Weights of a small GPT-style language model, trained from scratch on English Wikipedia.
Size: 20 layers, width 192, 4 heads of 64, MLP 1536 GELU, vocabulary 3172, 17M parameters.
Training: a variant of SOAP for these matrices, 1231M tokens, 4696 steps.
Each number is 500 + 40 x the weight over its row's rms, rounded and kept within 0 to 999. Layers, rows and columns count from 0. Numbers have three digits each. The size before them is the row's rms in percent of the matrix's.

# layer 14 MLP up, 1536x192, rms 0.175, rows 1200-1272, columns 96-191
098:464504483510488505565528463512517524403556556478532498570461504514511443506552505460496541624553552495542468519533537496576461486524496450491490484524464456571518477556517523472496456507502509573546529502520457448506446497524527530535483459549476494573472482469532449474506491467486502579
100:540493475495463490571519532480549516498502478519493448504535524491518507559523424457476443526560451493522537500496546524537462514496415542438479524445513424514511513492535507543533474500474501513444505499438479580520508499465409549555495497555475489491566471546391558466459555537408506519
107:492552552489468509517479559561522516499577459515553517633480428447527454511580550496503480539504521487460474517431511454478570555549462485547415469475499475481531503489494539569479446528508516502461573544507529453411524615464500469493548495482524479488506476470564501517511471478520460541
109:551478455531485463430498507498540505548551505470537435458466531518478465510503458535463536523467567516588487487483440495557561499481516557543566526491452535449469506591527543471532545535538532534521453575508493511470494538452489469498490513479455465526421448520593483482466548504496518462
106:529580463533450553509442483496521453489554467458498560465534510508538512501521538512515492541435483494533473546441473500499502503523488464450435501471529456460537459447524507496446491513466471553522545511484553524428446374459469500538474506482520482486558525516592532483496570493511526503
102:514562471497502498564495464487515474468522468439496465511521610495517508517508510472525468517513557484470515559462507583511542411439483517434505530497458440465442454428505506448456575538540456503419423505519444513545516464541478482440459496557508519551537550528526510514457430556491478463
093:541488537542505464497514557473428590521554405533531484530544530493466506398464527500507484527435542547515560426549474518459487466584450490469472525550478461511573446502477530457466546500438472511469481458494538552423500565450453489448464484530510420509489456469578442492529507516552497514
098:477526481495481507526430530481535429546478501533480509533541445463537496519580521470498495530525484491512553560478461464532476439565497403500433503495521470468560485610461475466495561538486395442526493449457524512482540497528484491499467409480506538495527488506528520453482483592484467509
101:488458482505499516566503514422573486541521466475456432507475495486500493521481569484474542502477475496528463464531485510501519446486508519566460444476571454461554529423520504489476509570488540545576535458508522514508508472429560407459539473486534472384463552474547611590552572456454523556
103:496575518513454378459514472465459446448429502543496507480456465544496509549482452466428487479539453453475465492558579560534545562468487516424485548519541504467533524475472528519501528485464535481540593496467507453500531473582523494566522552538517503471508446492512488493451493477494500494
102:543518513437480487445490464456482457542536498571469492510511450489577489506463517446566444470419481470481580505523500507511583591472482436483500446462496493500461545480511460498458609452476445437564505505552472460526522389442472563494530468446485547504485464564490533487483534466504538501
101:437485528465442529535439534542549494508478488519538569528555528434599524465522473540457432442553490562581482507546468538498480503555472551552463518474512447534438488534516460453514547450528520519473478482432477449493536561480466559505508536495551455514495461509466476511486464443511470474
100:507524532465445479408547495448455501498481492568531496532435498447479483534497585559523543546495496474538481429455471544517497506462520467459590485543452513527518467498525532525476462482467491551550569523404503462524526514582490497433486512462457571444502449520485501479471462573489468424
104:545552493504528511527459525484513588505488417470478527502520549392587491480441518450467542503482535506470528583478541526443487498509448516460399490445531508557447501490490563516483559562494549455529447550512510463511467444454543514504567520456490474461521529492551477435535523511531494515
105:573575486489518470422462589513509491507543446466452527543485503480469458583506561468413449449477438491554499482534459517498522455448480506455462558499500583530537523488560487476481530483487635483503538491509497494491466451469537522498535565485479552478492528530529463415554482504516503449
102:518550492487483476465491427486526543541548527525498421484514522507412548407582470532428508470457534476464532489499492465466539548506542493438534471500546468423530495452504580524548528456386475503537538467532524501497533538481477399428454463441510456441514412561531470503546515478462564507
100:508561479444431570540532541493531522508451549497499479550464502445527476511560487480492460531518499473520475484489537552484497533473463517532409537506579435475522479504489447423366543482525467457523520461515468485448597487542568506547462446567503483453528511465507438464448575560499517454
101:426549426465497521451507424593555505547487503523452475533534480515510486514495587572515517537497507548576428535502594555484462589509472445541503483479424574525521471502477513497488468544436492548461443527508526470521456468524514459471567471423459521480511450494542462465489511484476469533
104:440457572458506529546440539488513480518468527484483523564461493490492436555502458493451450474468508443444565476414518486488520489551537496478521536508493509536583470436496506489514482469488468582448503517501475527532549492443480450529492524598501483474542463512555493522462515452529541502
101:471500546491509466552458590401463516454539538490453536533514514562527515503487597550608560579488456488531466512549541523493473454479434539490520497484541522541444515504522529565446471511477498574492506522513487527428442510532494529432446568491453481514396506550506520446456487484486502474
105:468540474533513429444439418506503505505469514543575456512505459487500491533560580497441547552510489506456511499485547555488560480491461450502536460409514455461459416466516485489520501460505443458473533484533517540547454518552453511520534560530487501509541519536492487494503500526517569518
098:457411496513500517382551419566472522565604477520421522475506484496614438441477482484479507538488535456458586507535493465545508503516476454420516542455509497507459442456523500568454501605473518537553574535506516497495470554553487517469511539519427479526528507477512533519507553485490442519
096:522555502547496476524594517464444472524562461522501411523464549539486545511525558516500591505522437500554520513550591505481508468503535528504499464584441511418558528453488430505534498525523494504518487501503527570563513524438540498507479497528489383504478465511445583467496581523489536501
096:465493465500473447397531493460533551515500548524559516512468543500480480483592525501479504426488588360531476553474501487451537434513531508463480460517546418456581486433545549535485569437477523579491509493502574472468501531495485471553449498520509466569598465423500526510515481558501485518
098:487506515480392608539452528451485485461572496552494441523469447499461509436503431498509456456459573523548471453515515534518411494475482491490536530490516468444504497555463449510497459459571425487489469538486458524524475480474556578582521482494505455419503592548570485507518490515548502513
100:556490518562466479545454551519536574490490559464477530543467456479485508488482549473600511456468485492517492418515514478464530495507564493441444561454507546464554475556499470548462502468512552524506504539584477562414468495560485526501505447505470480457532554470514504495432481527507523544
098:500518487571479543413445560613573506498479515423504559504550510547510489512457485444548541493495443496551473432538470526595466452420435509465463450522568471482488516481545440475493556506491464473529523489522491504489518484507615445540503506570540493451496484384463510473499469517473514477
100:617484537445571475534506509523511516528427517534536449560492465501540502485525559570506487464485559547485487590501436459503515498511478510494497525491481453538514424530450556462436439433459521532498501559532433548468478579522502505499547503462619482490472545427530493490514490494499513455
101:527488522558452477466467503537579560522505485528523492470484539568467473496462565581489508471497566548448432545508481492507501512592479548511472574477495517509473462495510509473473510559422516510492509464537557453578494447492456411457441530480436495496529387541519567585438510529502519522
093:528459477470432567487488435541427430452536586532437486514492455493445484494419519552467477490444508441519496558551552526433473545424447468535498470464474511543533527503441461482482489488553562459542465505567543508459411425604454532541500519581507479471485516476509474563499415519562475533
099:579557590497492432530536468487447548491494452461448507472484591456488553485572493480500523527490490498473483542461538529576551512516501571474460510546424450472495515462488485492510535518496501492508452510441597509459463531545503428476546584469522486475475517589517532524507463555454409491
092:483535537531438532473509528470480476567514495469554475502479425531531495517482427452452561470562476445520485568465467577480422641528479399472492448502513530411485538523453568467520586549490459456550544455539478507512527488534483495505498450516529478419493530484447473483468535473485460545
100:540520611606517460495531490497514434525489475464491516571457437494600533520510477536503540457574492513450522477499511481569559573474511471504517480469402524443497527503529476551493564482513477518474477485514506558554475451510418462438443483502462529479462516506499504489404453469559532566
098:524499516501461551434462508465509489468510579542495533540471553538606465499468496442465500517490498479500503533564515485523502483554458501481485504453514521503518513477503491485467490512483428510492556497487464494472518514541489469441423415470483546474515556466514436526503474385477563537
101:514506487477497592466480523475501518508533520505599615511432476491539491465505515463523540520527474507467549499497404440443533441514488504516429527507417479489550515537591537533503473481546478530527531573536426461462501533553427450484472513503483523422534490456457458471527532458553511549
103:517479464496480528486447537545475465493469517514475486510461464548447526546570420496534461458476487479432440510436484449444528527465461434539504487453477519496475523555539468491453509499533545483462526588523527500548515498578518512466499505545516458555424466577510510501474541537523439482
099:518520512518488522516514440486413512522521465501464532451537508463495539462502541480517427428466442494508596508495428537539505546525431494506469462490493374490446456456557510522445575569488486483501456521501482535561509576531409506388545465501490517490496487389542486483492503506473535567
090:537480486508477482478465513487494457464502552496500478483503517583537485481562440573511547532527466565567510431536491573450462479554493446527554550462555475501488538545399542472500424568429503489530503459564501580503560505467558482491562510532543461481488525527549533481458419555499463498
108:503499508452533514511559448559488500500460583389544504521519431527473533481490509459477503502488543422553518506449450470458455530535581491520476463481446539467527425489517566505476531503529470498511471557491500414411512567587522578505528492458423484459487564481505494480553536469502449470
107:448553511526528476575438494529493538451517490521499503504458503483572516530507502526571529470476528542479527576537490413475523449464515490500504484423425521518529433515586506538489563480513501459494487588521477531462497496530458486556483551518496528537485485528526471496460529535444585550
096:517521497533507541441530584538554451486444484483519565506493474519414503541436524495439554489538490466512579437553479589451472482505544505482539527491484590466494467544523554510555487546494466581505459500512478463502478522564487532513529486525520499457514468578468540509406516452421533404
099:498478507554539396553458507469533533482501485464395516483596512493483492469490546522506481456489517471535549554407529514517514503499489506511461528441498523517510511445536508588533498513520524494574513458482533505492528507464570520507471468462487584514424400464518453605562528528537490545
091:501463576487458484466545457472499453513435486466506471459508554478522453413562512561495448471527449433490465511440500415524472515544503483445469550517460499407496464504578540489594521533453526462467458493542501389564472502449491481452496546431508513561496516547542440464468489495485518559
100:499463566432469514553470513526500503541546490560547494538502456541547585533506450553515544536466485449540497534445461503412534540541603567546466492524461534479512495501543546518506477518498514488442531535468498432486415475547473548518468434491422479501485462481532514453535536475572449511
097:480526618519505513552559534506527473439519482529570573538486454449554448486524538516509485444442527473459454507505534443527486549456531434562476498506492424438489538516521486466541470488448506579462500562413498456604514483488502474504500477378521483583464411531573459538489561459503439476
107:511449533459481499558418551496525480524480517531513512464564495463504537582516506439501554542421503616535412477491510470550534537513564498495477491427477556494505510577480497455498547439435547521494492556494456516563511486504483459503476408532485427505528441509501473446442595501512500512
100:477415534382582500524413501481604498509503482451514494525511502492501391495501472464548583464510439569548490477413465464540489534495494576537475483507501551452559490522526503530507493475549448488497465494505497457512509481500508487462476425524460464487482485510470493532466560569502500433
098:413471490504555453412481468488542480518464516442451585509515552554476484502495566481536451542535510487544464474523521450479490471511519489505414535487475485443486553549521493500491450471567544489526454597493475453532495481535533473527503532523484470460515490491468428468463561517636492482
105:468487445456479543471505514491486535512512445529527483516448535458492445502483470490529540530552520478474504489517491504518488540452579522445480482503578473501475557513455524410472491494513529507439484556510529526463487516507493478480495484544545573411459470482509499489437524503541512494
098:521544566518627454467531502446511478468501487487464469499468471454512518504493547489523434454535514477517501531474484527577511448522517492476465534396499434480564502457491604547499509448500501524449450507505465456516562466523478440552503506502482481483536573528508473464498528490485498496
095:543440514474474512518506434446581571451574507506552464524484430558514419510446476471490453403440441498489499534524506520480512498516555562553507505512565523482502568492502520537512480467548561447519574483461565564495444486598506506507480478480490485534500493526501541520457488488445508449
097:496501508505459564433529512453590458511496487451448437470456462473529474461515487524508449427430549534509485511546454434520497477512544353528532469437419479487583458463566506495466537525491479516479494525535524595523457477499554503543517548472511454432447416480546477521617487456462522474
099:557519506517510505501424578473474511549496607503483489525497408530511471505507436468551457482492514495528454519491513494428505472445444507574554521520509498472493486475461492542472543465505423480527495479526462544495560482509567582614521474529421492503451477486486496487468475519417538504
099:497480509521466445564547508519530440533473479542481507505533540460509474441514481505473544466516500517560395508533495449492459506409490549495576546487580495498441526461461493507487536520452545487521435538438453453479536507555486592487531539463423500495576466487527553486507497481539561520
099:493510466466507448552552498564475486502535535535517495512451472420511436466436489477455437500514525514486525571574560466496582558480487523612480497496487556418472550536571517488523530401573504510531472560501425560486525566502467521514564490486451515539470474405558502460467510534533481481
098:490526541503469501514499405580489541488549432485519532554429476501473472481545528513532512502456455436518579463542573516469552600483412487549494480519553564480513524470466515520421504509548452559493528490519506471504471507548556517470517485441468502451502581446493469447556496499525516516
104:547505475523522499444488460519509514496439541539421474480511590449519454568558541473482536507446449507566452487462569561448488501491514542462533529506537499474532504469530514523475498451517569504555488417531464495570534536460589414482507481472544448573531470419509538430534493497517474547
102:430488519446529511491450430454506561557566564423529471469473493499529589498523479424474496523481425502480510545574519423464461465471495476472527487583512431529527505558525512449521467514470529461522424530443508513466478475527547513477479522498594495516485498522472512519523473460535522544
103:462528507518478566519508520446467479543475509421512494468492538483533472570487552564487549493477497531464515567483422532546557488563534573454531496530463537494488489554553527481468486497586488453520497503468511438476454510477544531434518532503465462537499452548522483444384453539433446436
104:516419510559472515462527564467549491557479558497599477464455506509480488475519535446500461484496560575481541498495502431484552498457559456526498554452474558546500444512482463545499483499525549501460535523491615552496510494448476461540543467558474418455521534476513497447550517429478554471
099:457479507481486512518573439508365517559499500575479520532482472436488487525543563507501427517510459489506541535459547553484449488554427492517565537488461529478519445490496509504559528479540581479478451516547542532550540460533534467464428532493535400505493489531472481433484550563495446536
093:508512572483511535467526517457520554473471549552476500456493559489511528541492514483478441481539539520496453489599482502554547465507487435548443530523465548433506463527508543522526512498449547455523505466583516520459525490432553460551547503513521566458523468466509542517523515521479517496
102:492580546439477448512497563431523481494541491492460532472491531506476428484492473416435498573447480533573463512455484532534494534499497529520499494540549514474538503563489546489458402530541548513566533480538551428557584451533515502489517498539520550406480512497454513491435489527467510516
101:494519543541462487465507464499465462532469485461447494553450466525544508465488429507472493453488580530486499571525564453522421467456500463438532446472558553479459552473511527501511542544519503512494507591461476578450497539525502513552496532507446502446551531561495478535492491531478527492
098:459492514473505478487473464456435542464481535473473359471498526477436510464524551475518451450508528526506483526468486506494500433488502517518477494466557451512453525563472500503496499481491531541491505468506477508566480515536546531533516550484486432582507521528558502544487594493567474539
106:547584528473379577488453482505483514505487585457496477451492519470505546462469578490475505554501459456489477483499452525469536528481532417499501500449476506514497490443548476518471481536521491504500527476459519477532549499497541481510509458515519514607450556625499518431539425457481434505
101:457544521558525500511504518480498434555422491523452508577472539464526424500535530486551515369514517539515502462504411553476522546442491502541493451459447405486503512482567474490457506523522540466467553521504536488582533518503504490504452565526532470547567491518470577521457526483477507498
101:515520572551556476506594465538454556456476488532520584466500481525482544484554463484428400511475509519530502480530507490516496503455500538537520590426492547486464430489530562498498531482568444467455470468534550496536450507516515487502434547447490536529529506544446538492532505487533494419
099:466506531534422453508460465503540540523525552485426547480504516469443506486533429516558517467530414542528459534501539465415486428478582499469510484506556600500505433508485473496479430533533489461464487556505484530443468481533555504496498560434475481391510456514519579521526526510405522550
101:434542470495527447521522522511411511455486501535558492490513530536448518501553505452439504392525473533398485467498509537546511464467503501476464453471546550458480421523452480514454518458511455477546448476511524449479484482489493556510392510450539509574564511499464550480512484520574522437
102:521489554449467506459546472456459522472571523556553517493481525461505430419474419483586472478525521525473480510520501454515541554525509554647543479470450489527545401415453586483492482450518537518519490529543507498431480532460487500530487516540487480482409489527527557523509527496540454504
096:527512438472508472481571556499484602469386471554508480463493509408532496414497459511546528478571430456467445506496504520483457535503487523581508545542476543500480462514469512524540504575598543487535523518516509498535503492530515494536561492497506413489496492425534460519480501468511490467
094:425520444452507515485418504498562501435540445500514484528496539419578519506438424528559416515507534515534483544524490417495492515418511597574581532518522582483513510534544487510482491483426529502507541464549510560440514563401393518551500477453561471558456463521495479524506462531465430528
# layer 14 MLP down (transposed), 1536x192, rms 0.179, rows 1200-1271, columns 96-191
090:501466439507522480481475512489471486398472492519480471457527457501498530520477471459475501453489414557516500567524503536428485543570506510559469517564466495448475534441471450531553470515522511488462503435497505534482570482494543491479459503487554482380567543618475537519555516510453560504
091:497553503455568512497523435417492484511460500512488581514453504528437535465438466489517527456469506453473441506472559537481415535529562531505484476536523531476421491494499461578515532515512573558535481517507495503516517469464600514485490513525587577444489473448449477403510465457553466548
105:491489491430495523475518520515525477548552477505510507463490501542482501474431479476471525519433471522466541522527528473472495534429528459529522492429472494503544469519538436451482571577410520502471460585457564479477503456502511475459539560484522524513540551471588514524514481550537468508
110:603440499458484575494438507531583518567529466510567491418576537454559475530488521436452497501442465484523452483460462511523549513507559541503534450507475556468523504479521504490481530461489480535418513554528546521455455446469546458531432451473532430529553518482498496478561494544501547452
104:480520504505538570506524512556530486590459485431500515420495542555569494467498442475463443529567507534500407511577400441497505511525479466456548457493514554565478484508561482462506473504429552485451492538466520492488518542491448532540558509514452483546501447496504452506527539485461478548
097:538504466555480484483547512564497537336467453501486402448536445530491520427491497548481525536546496553459545488473422437455536464528473461500535488515526477466502456507531454517522442515492509467543482518502469536598497520483448479491503530513522431473505497487513491491546504463501543514
091:444601514455518567509422586514497405549450567552468493538498483493525533566492441529504463429528491457536524529506515535560503477422531460517552516411481485533489539472561460506543489503470469518544490530430512485518529447462534391546467454493513538438466460504481515515470536447472485491
094:517495507457550446492488604566492513537454447554523436437480509473487548563485564563538513484488516507499495418428510494501528534475509517505501485586461499484534558465501482458501558508505438523448533517519430529482437526480492572566479517480555523468463496509600493557477538552445521514
100:523575470403506579463461515514423478561520499491562499481518528519478482477573476511525485484491473451407453469498485532464453513454445545512555540503502484427433504464501480495530533526428505422431462529511494540468506520561504523484545527542497503545468486488505489496459533460510416471
092:458516467444504513577462552483487464512489453441537465496440451526504467507465523497500475451484569568531491554482509551544472496497544559462505517512483487462390548506557535440601520509569543476474479465509547510461491531468413495506525517459510532557504568475487507484507568522565515547
109:467498498529481526462470425490488510492523447496478462473493527531481561473447510495491520539494452519425532517458527534479485594469577558500499449457536490537499494474464474470522493505535498565507525490561512530552545563557540478549518494526563534540506502469527460481472457449465478444
111:511462551506578445542538481415500468532492404482515572485472534490461441495510527519481447506505535496461457493506495558521491479516515466511532497490467556503545490492465476481514411464529551564421519499466492534523451574516517541490519600516550524450530425426510440454433501514483510508
105:484459441506474481548490496493559425460486496473495524512543545431609537508487483437530490515520493488559466544546425506495469460533443496500435441469522455470465525471574621464506476477507518467467516489502534514520485557491513534468511472464516536432445544469533537476420496462549501498
106:488509539516519479513521524478530448543539525515537553464642524441453510555526502545524578517410533543524515477481545511476439483455523535466505487489532472563549507451559555470486603536511576526423503507512430542521485453465475470523437490472511472493509450460555532521553563448390437481
111:480511502511501469476570473523517545444515527512460525452543495460460427517439486525557451569543438489510490489524427580490494490537459432502500511469533609479482513514456500529489528583480455458482434481464596473527528488498513542510547594514501537438500486562498536473501523462532531522
097:506564494460596473472512620623514469545504480446456565478458421552511503451507554408457460550508455469492494510480468478508494529487546469485561458503550505499511455432492456512431526488539483529483509571485517547512524449514538479540463479550562532510532474478474459416449467563570466500
099:503458567526481507445608524462416541506498448465537477485526464519457491538455442469417456465434455503516353510505561477507430508474441540546492508466493554463480397554528460466488483483533435557511591485465517454513480491531495434432521540522520483503484494496492500473439473459508489457
106:477538495503515487454467448565493512466564595470493564487530554538456483530525471472515533502515546469477504571492450437540476493495462528505429443448526504448465544504525566500457450519478500511475517519452476450461443492499517471546438493489515429477476466538557514468618509504523517458
094:507510499514419453472591428515535504538457481487544445472472502503459562410493557507446494429470508479517512539538552532476469438463475525481533462472510473450531549547519483512451532460496494464558498491488536502523414551544464499549511498460517444581485572509464513521502513532436558522
093:457440447436521515492462508605516506479509536462527508475452481483452531503458478513478502506478516505465534485439486431432563547497496479478509504509411424517495459509522490564530443461501457460524429482511549471533551491482507457491471480471526507508617479459494533530497512458501456544
104:543539467481480564528511486541563417474408468404480455498539614506480516500536478495575506503441527479487416459503429452542464493420543511539493517542470528524490485508538511561512476532443470539552506446497485433511497544469506509521464530482489499466481501474483475469465529434551485511
099:492500463531471510549521556481451539468436420518511464546566524507521439543469508443574504445527501496507458498462538473476434476571477538563465461549446508470572545525483477462430436463560467530521455490434546509554540402546460546473477452531464427508514493461466442560482568470478489499
096:524453476531381438525497502489480565493418487470491504545518434498462532492426431530507416494500472520496505440477518503547436511441494448523521538491492492536529470475517559443460457510535482442505453533493503485455473499456442461481463604451508577492502459516547484489514565513485476505
097:521508520439486507458490504511500505472562492461415472535502564545552528539495535530545479538473498555564448523422503455509514466532458502535483540511490552484532584474534532502534483524482413525505577527466483518501448547507549442486533495444507466505456450454539458528462544480510584504
092:498542555502588499504548439499516497509473584528508570564439528447491487549485557510465559515526492484458470562499466456530471528488522533523492453480524501476478484515525512420474512520553558433514538401451556438423485527532534488566448515496520544439397482485486493454441563461471550593
104:537468442447497587545562492517464461571482452553531470482525509462435506562530482461481582487441483572518518497496547507532576512481483410495493528536561444486472471539415473466527456535491519525497540445458556502488529470509495457503453504568514476498451488556455483484504505503513450433
093:549497518480480445549530539444493473468505559493545398547463472507416521481487525479476514466513481420533505501471449475527470512491507481555535510477474531437544582520413541512496534452537523443523539499506517538548545451544451435501515513564507437524466449526419475479586433446427474510
103:469485498503437525536504393528516512480529497555501515494430463510540485558512562527511458460493520437463495510551505498567447494548495457542531556490509497391465500513494504476514442572488492479489500436549508474507498518564449475567437531545544532522468404491558465562534505483454495588
103:514457465492478539447574539579479447480437503538474532438572516549487482472525437532503504536495461472479455370524462515505489471490543543523565476463568533507468488451552529444498535553544514513471506541497542493455482503526486570557517490559418497541469475508432516501554481443484525549
100:393500461489504435514402496450487455511434463493517505458525493572498530474486439513450518526482434475513454452484467527472478503480497531475471482533522487436431445405500501478531569435494492507445521523524570510484459543508487458525465471560455507526544423514525532432547553541475528473
093:472463540535512555401553521476490536440407483543505529517515432498469430460462446492545450472473537457514571468507512480449464538473462443446466512521575542523517521507469504489507505457546566453493517495493401502489549549438484545426447443441477481562462523498444462458481539485580500510
087:516435512457464375454493540573561487374557554502477452503492509499539524537452512475486501473483495512538444473456481464532549458494543582519582510501512452503522497453510456468490530451548491535509486531521510529462503467484529505457481553474467602490530464519600533555535458543494529542
100:474555466378443507483512498503486504493447499499524543517513562453454527471494557478562478550552455534492525538433534526430469481495471473478521536503562495481477511509545494456458467557468447457481488509548491567467475484575579575419523465504476561503567468508518573443537519504515466456
094:483448548522483507556467549543492545490515443518576530576493513484542493537581508427518442480430538487521517516568519471552435531457506485465464557549506503576505437530486547494456503565497547504518474566535458456500467509483503524557482501496491511483546513540546471550470482551461469505
090:542540494502477527500543519500560474519458508514486443484444511546394415474461467593542557544515542497477472478445527471506521501514521517509475450468561501529453529542516409490495559494505569513501585473514484501536437481501571585521529527485540511557447464508456515456454525511551455484
102:479501484530550540471515479491511491537554536492553510554468474486431553542556549508487485547470494496564522538470499542469516488503548538455574576459439512509475470433439559438520419564517524457527493452463509530453522482490503509568483469500581519486528531437509533522541545467441485414
092:475510523509559443522498549558580500500515535542518446475513444511533517523461541498523553499473597505464446500457546460526490414468475481429536532473523578498514450501489424494544468511511503518499461574499542529577542504552528497532400468470507484512521558466511441468546557522521456406
086:429514549521545441543516480495553525484488465513553484509496507463482458540440542485493501497464542497494500550540542436532538510411493586514494482528490458417488473470565509447474496502520553459421516500534495455457395471525450504497484390480535603531544507482470526455470553476466449485
112:493394510503442543527420505504456505573507485486447525520498525550483462403499551474470490530476506484498493499511543490513564524491445479559536504538486589495539549523474514450510458536479489476500564454471534519467508583608505546501590494448426518523464542524479528439564519470520438444
123:486520503414519576563472457583518495491465523467506528494577446500501458409426446550485497543510492495448575573516478481485514542533498533494487474480580516537495532470529467399520564502496494545515525511550528442546456466521550474505494460446507482528486499472511467492555506442531467495
098:446461523484480477558535360480465445571490512466515392459536409418470509422499497542564523457560461445513547437454478546515480507427527477473500472474522511548465483467550472489467543493536504476474461526480479471551501469505463478418451517479483503481480460497511561501486468433508483496
094:493560537526500578503511498440471492457512551513484484485435522450478496482518543449533470543550460527484380533547549502555474477471490481466486528461525531508450533533537518525525412507531475531492528489460486520513517502598505507410511509491513524486510435500509587506410462466560533484
087:503470511488524508506474555528532595514573560576481530428501430480447511575498456443491559568468528541510536470491549547467514483447399467523523505507524521513555525429431505565451520529567574525472515459464503544476527445545509522534524522566511428538478505477549503470589481556503478496
098:501549513573480552456539462497522468523543525491540479442541482516502458507474468558496437515466534558467528532552474491503456519490451542575498527533498539535491523531519491552495563470445548483594552496501539566522496481525501494479526498529611430476532540491534528463506501495497503482
098:495514422556531477432507468494542502525559548482452523513539508519559554487523541384483477523503550464517475554445470494582480509478519468585433511526520535518483465523467499498481474512476542463489532470505525516457480536526464486605514501560528593506424542458513487485519434513476524552
107:407494482527527501465564504461466573453567497497432547514544457461490514432538587485518520543525469466483463515504563495526507517524510508566486571450485492517531558475486562490490537471616477542559426526506506565486582534559425503553441525530511545543443573482471467492421463491469519491
104:504475435581489479457479461515499458508552458447529442462514490489527466565494513468473491478433525520360442544497553428528516507517483557490595557506491491499570493451452524488522453505525548503521499509573471461462427497504519498534584458465523534501488537506464535495532506543503457499
100:496521512539449552544444497530441496517557419519516457561488475471505518505537522510546488523479501504533513493512495485490484455490470488468542447444590500499511554488482509442404492506446508488506509434495556525505551508458512461468495425490494430483504443506486525514480495550405516478
101:487498533464512461485504556510477445528439510475525489521528454551509490484505524537565536481459470562554484487534491467567495559582443514469489501539512578468469522497465479455559445438442486516491548389570433520531510456523567485495494503419486486514481527563508463507513503438474460485
092:507479535534477601442442565528537525469492492527502463531472453494566463470492481512511513549483474526425543496477548442436479516465441442510522498528472486511434505456483438595533478516508464480495501457515504513518509525543472520457499454531461516514479482471516449562454481570476504470
097:554485474609498484529457579534489562366521520523468535469469492503544484470525473525489489524490487525425461474468444522468509457557507479501538508554549590575434426512488467601479532496540482452510443476480476440478535550468551513479445505497501525425504417525540523444487483531614518449
100:565501528509466433447484471476490503520465496534439525458597521564462551559535528510565455453414470458502503499470546468509556479523453564499528498471436530496486486469514484550544407515532577547453497502532555442476470499468529552547511558472469507489470497540554423548517459525474516513
106:440454500515486524433543530557513538443488473419516527461517540497407515514496509487496452540523462450407494535484518436502530493529470574498473575502598537466509516467492406503467505491548534498413499472458505447443446437508527499505545550493459560425456440523485499530532447425454539455
104:471488460604512505469554466553521487601448493439471544517488471529528567544474491465585455538467492528446567464452516500481533483497539515489476496533534528499583455461471480540515536495513413590458485528544451513451454521458486515519493528520499505511543481481433511481514495500527514501
092:477515454521552481521473522484445515525431495486482467508539502482459480423447516575503564541484521558526443499484491555506461511523547488558471543499581460502481541575559513466448485518555447472573472433522386559528529505503572442452533460458490574535524470513514474484500524582527569506
096:424530494480540505480547514385502515518471504475531482539463488500471523502465488527461590474574510518489481501488530548452462473580534517493495529436447479504563557525471541476529501503513491490556422518526501425496459493571527456529513474575492550592531453458580489473528522513519560476
103:549590503514552452521446466479497465469531452466546481518562564515494522451542492476468523514498478523424413488494492475508498512471509503480503532496474506550544484519520436508456491527496526457501467579494417502497495519573396562506548438430488542542515507541505496462508483552470484522
111:533514440521501506530518516477527485525481499486573546517517546470475502414403513475512464467491486489506528528559488482422575522400529470475581560462488531500458420472495535510516572542503526547490557503491548552535473555560506495532497498479550503511503441485506458474515474429479513533
103:499501431517510522500596431564507467553458423517525502486539511527478466458463568427532457530514440404523514506477465530459451508459521538470488478459475574515478411451530504542495524517491434582516531520522493559484561525525498486512542509490482492433492483506517543519503523505604498555
095:474460611453502507452465512509572526490517473527531557462458478500479490450416492474474539553512467496522487432459441538447509550516555513468461462527510453533476529447496520523558491504481498588496420505460513452524555547611517471508475490516486465509497520467485538483509493647504460541
094:495504592477526531495462565525562460518483535496506471555452506529538499564458516517544504511491544531468442496547536512472468514504496550485410459455449513494493523525546443478516488534507508523467512506460521490414525460486497521508478415485527512503555497472512459441603520540539480448
088:471455492488543558526460529539465465497535433476473539533552492517478476459513449486496520523529505497502520554374504521447510534577546480492516362522495432526481512517516513501545545547529497507523470566521538517520516483500497514396474537494389512528552561497454527487459446473498511470
100:471510503570528480520492531484502531467533550502509505608545472480549498505488504490467526449489483482518515538522500521409536499531492508467536460491460495619490519476537477476572479481482557489495537427526495506538487499558519555509462536556494590540585540449486495564586485485478520478
105:528544423522510473477417475496431496561519530471556527529531491490538490604458601503539517462540491503456466549471542458438598498518535520521563571492456517477536522580562454495506485530501430449512459446487425491506488491541524453437516499519467532498603544508399531520447496503464525535
094:533536437431535517493488535534506467524538468502485540470532483496481460576531486439438492524488461512495528531539513496486500543479475456551467470559458598481478560506509492458476471520478489432490506497444469539406563537487475510515480496503530522413509510521539529485485437449471538433
101:430462422453549492488534501562471407539580476538512478526519389549491492506449512523505519515506550495455471522470559467461466481512537562475520482552551469490547498549494464540534474480475544528503418539512472517473455526443485534450551555578452442459534440479526480481459565534546519515
106:514480543493468512503495521518529496515516450538457484456539409500507453476498489496478513436471492529543435515538461473493514506516499615467509466485436459570494492494519450497525453539513475524584516378500511513509528567550466465406445501515521435510486525465545511455455528475572473432
106:423515484528525505590509465441520447468514554482455488582459532528507519534494538541490513513557534485427502438491478517432436423481423458516532516510493466504491564451468537487433474476496581503509500567506442549497487521561501517482464491463507497501451509415548455480509522542457479475
099:464482500467510471471570479479418536520532443540515475545561559528448528523433538472522540510504507511435581489570458570492521498477484454490485451493525510484454586466467509613536486333524490522457522489470544425476442509500515509538551508474458539521554439475614440488452504534471511546
101:522615494521538459472513500570527512439505495488560392494495467522494472446438554515583514519481538464513504428445495479556506470537482554492537410468556472499448503575501508584430543564484506528515527492459530475488515489508513523452519469513467454466450440507541472545496547505489513459
104:544519562555536538519554446468525515529455475474423465520511566552489523441506545543460456478480488496534507551481470550497513452528484503563452563460536468542449513495520501525541549449557492505477499603502470490470549501482508504456442578501582459473535427527437545468550615516514552558
088:472432565444477499503460490557426458530560535488500524468524424536450487604519490526531511506444535473568531504523538472500519480522521430472475483384515512502630521542541508474511571484404553518447523542508509582488475474499498510552493491465486515548531485518507523506502492496483537519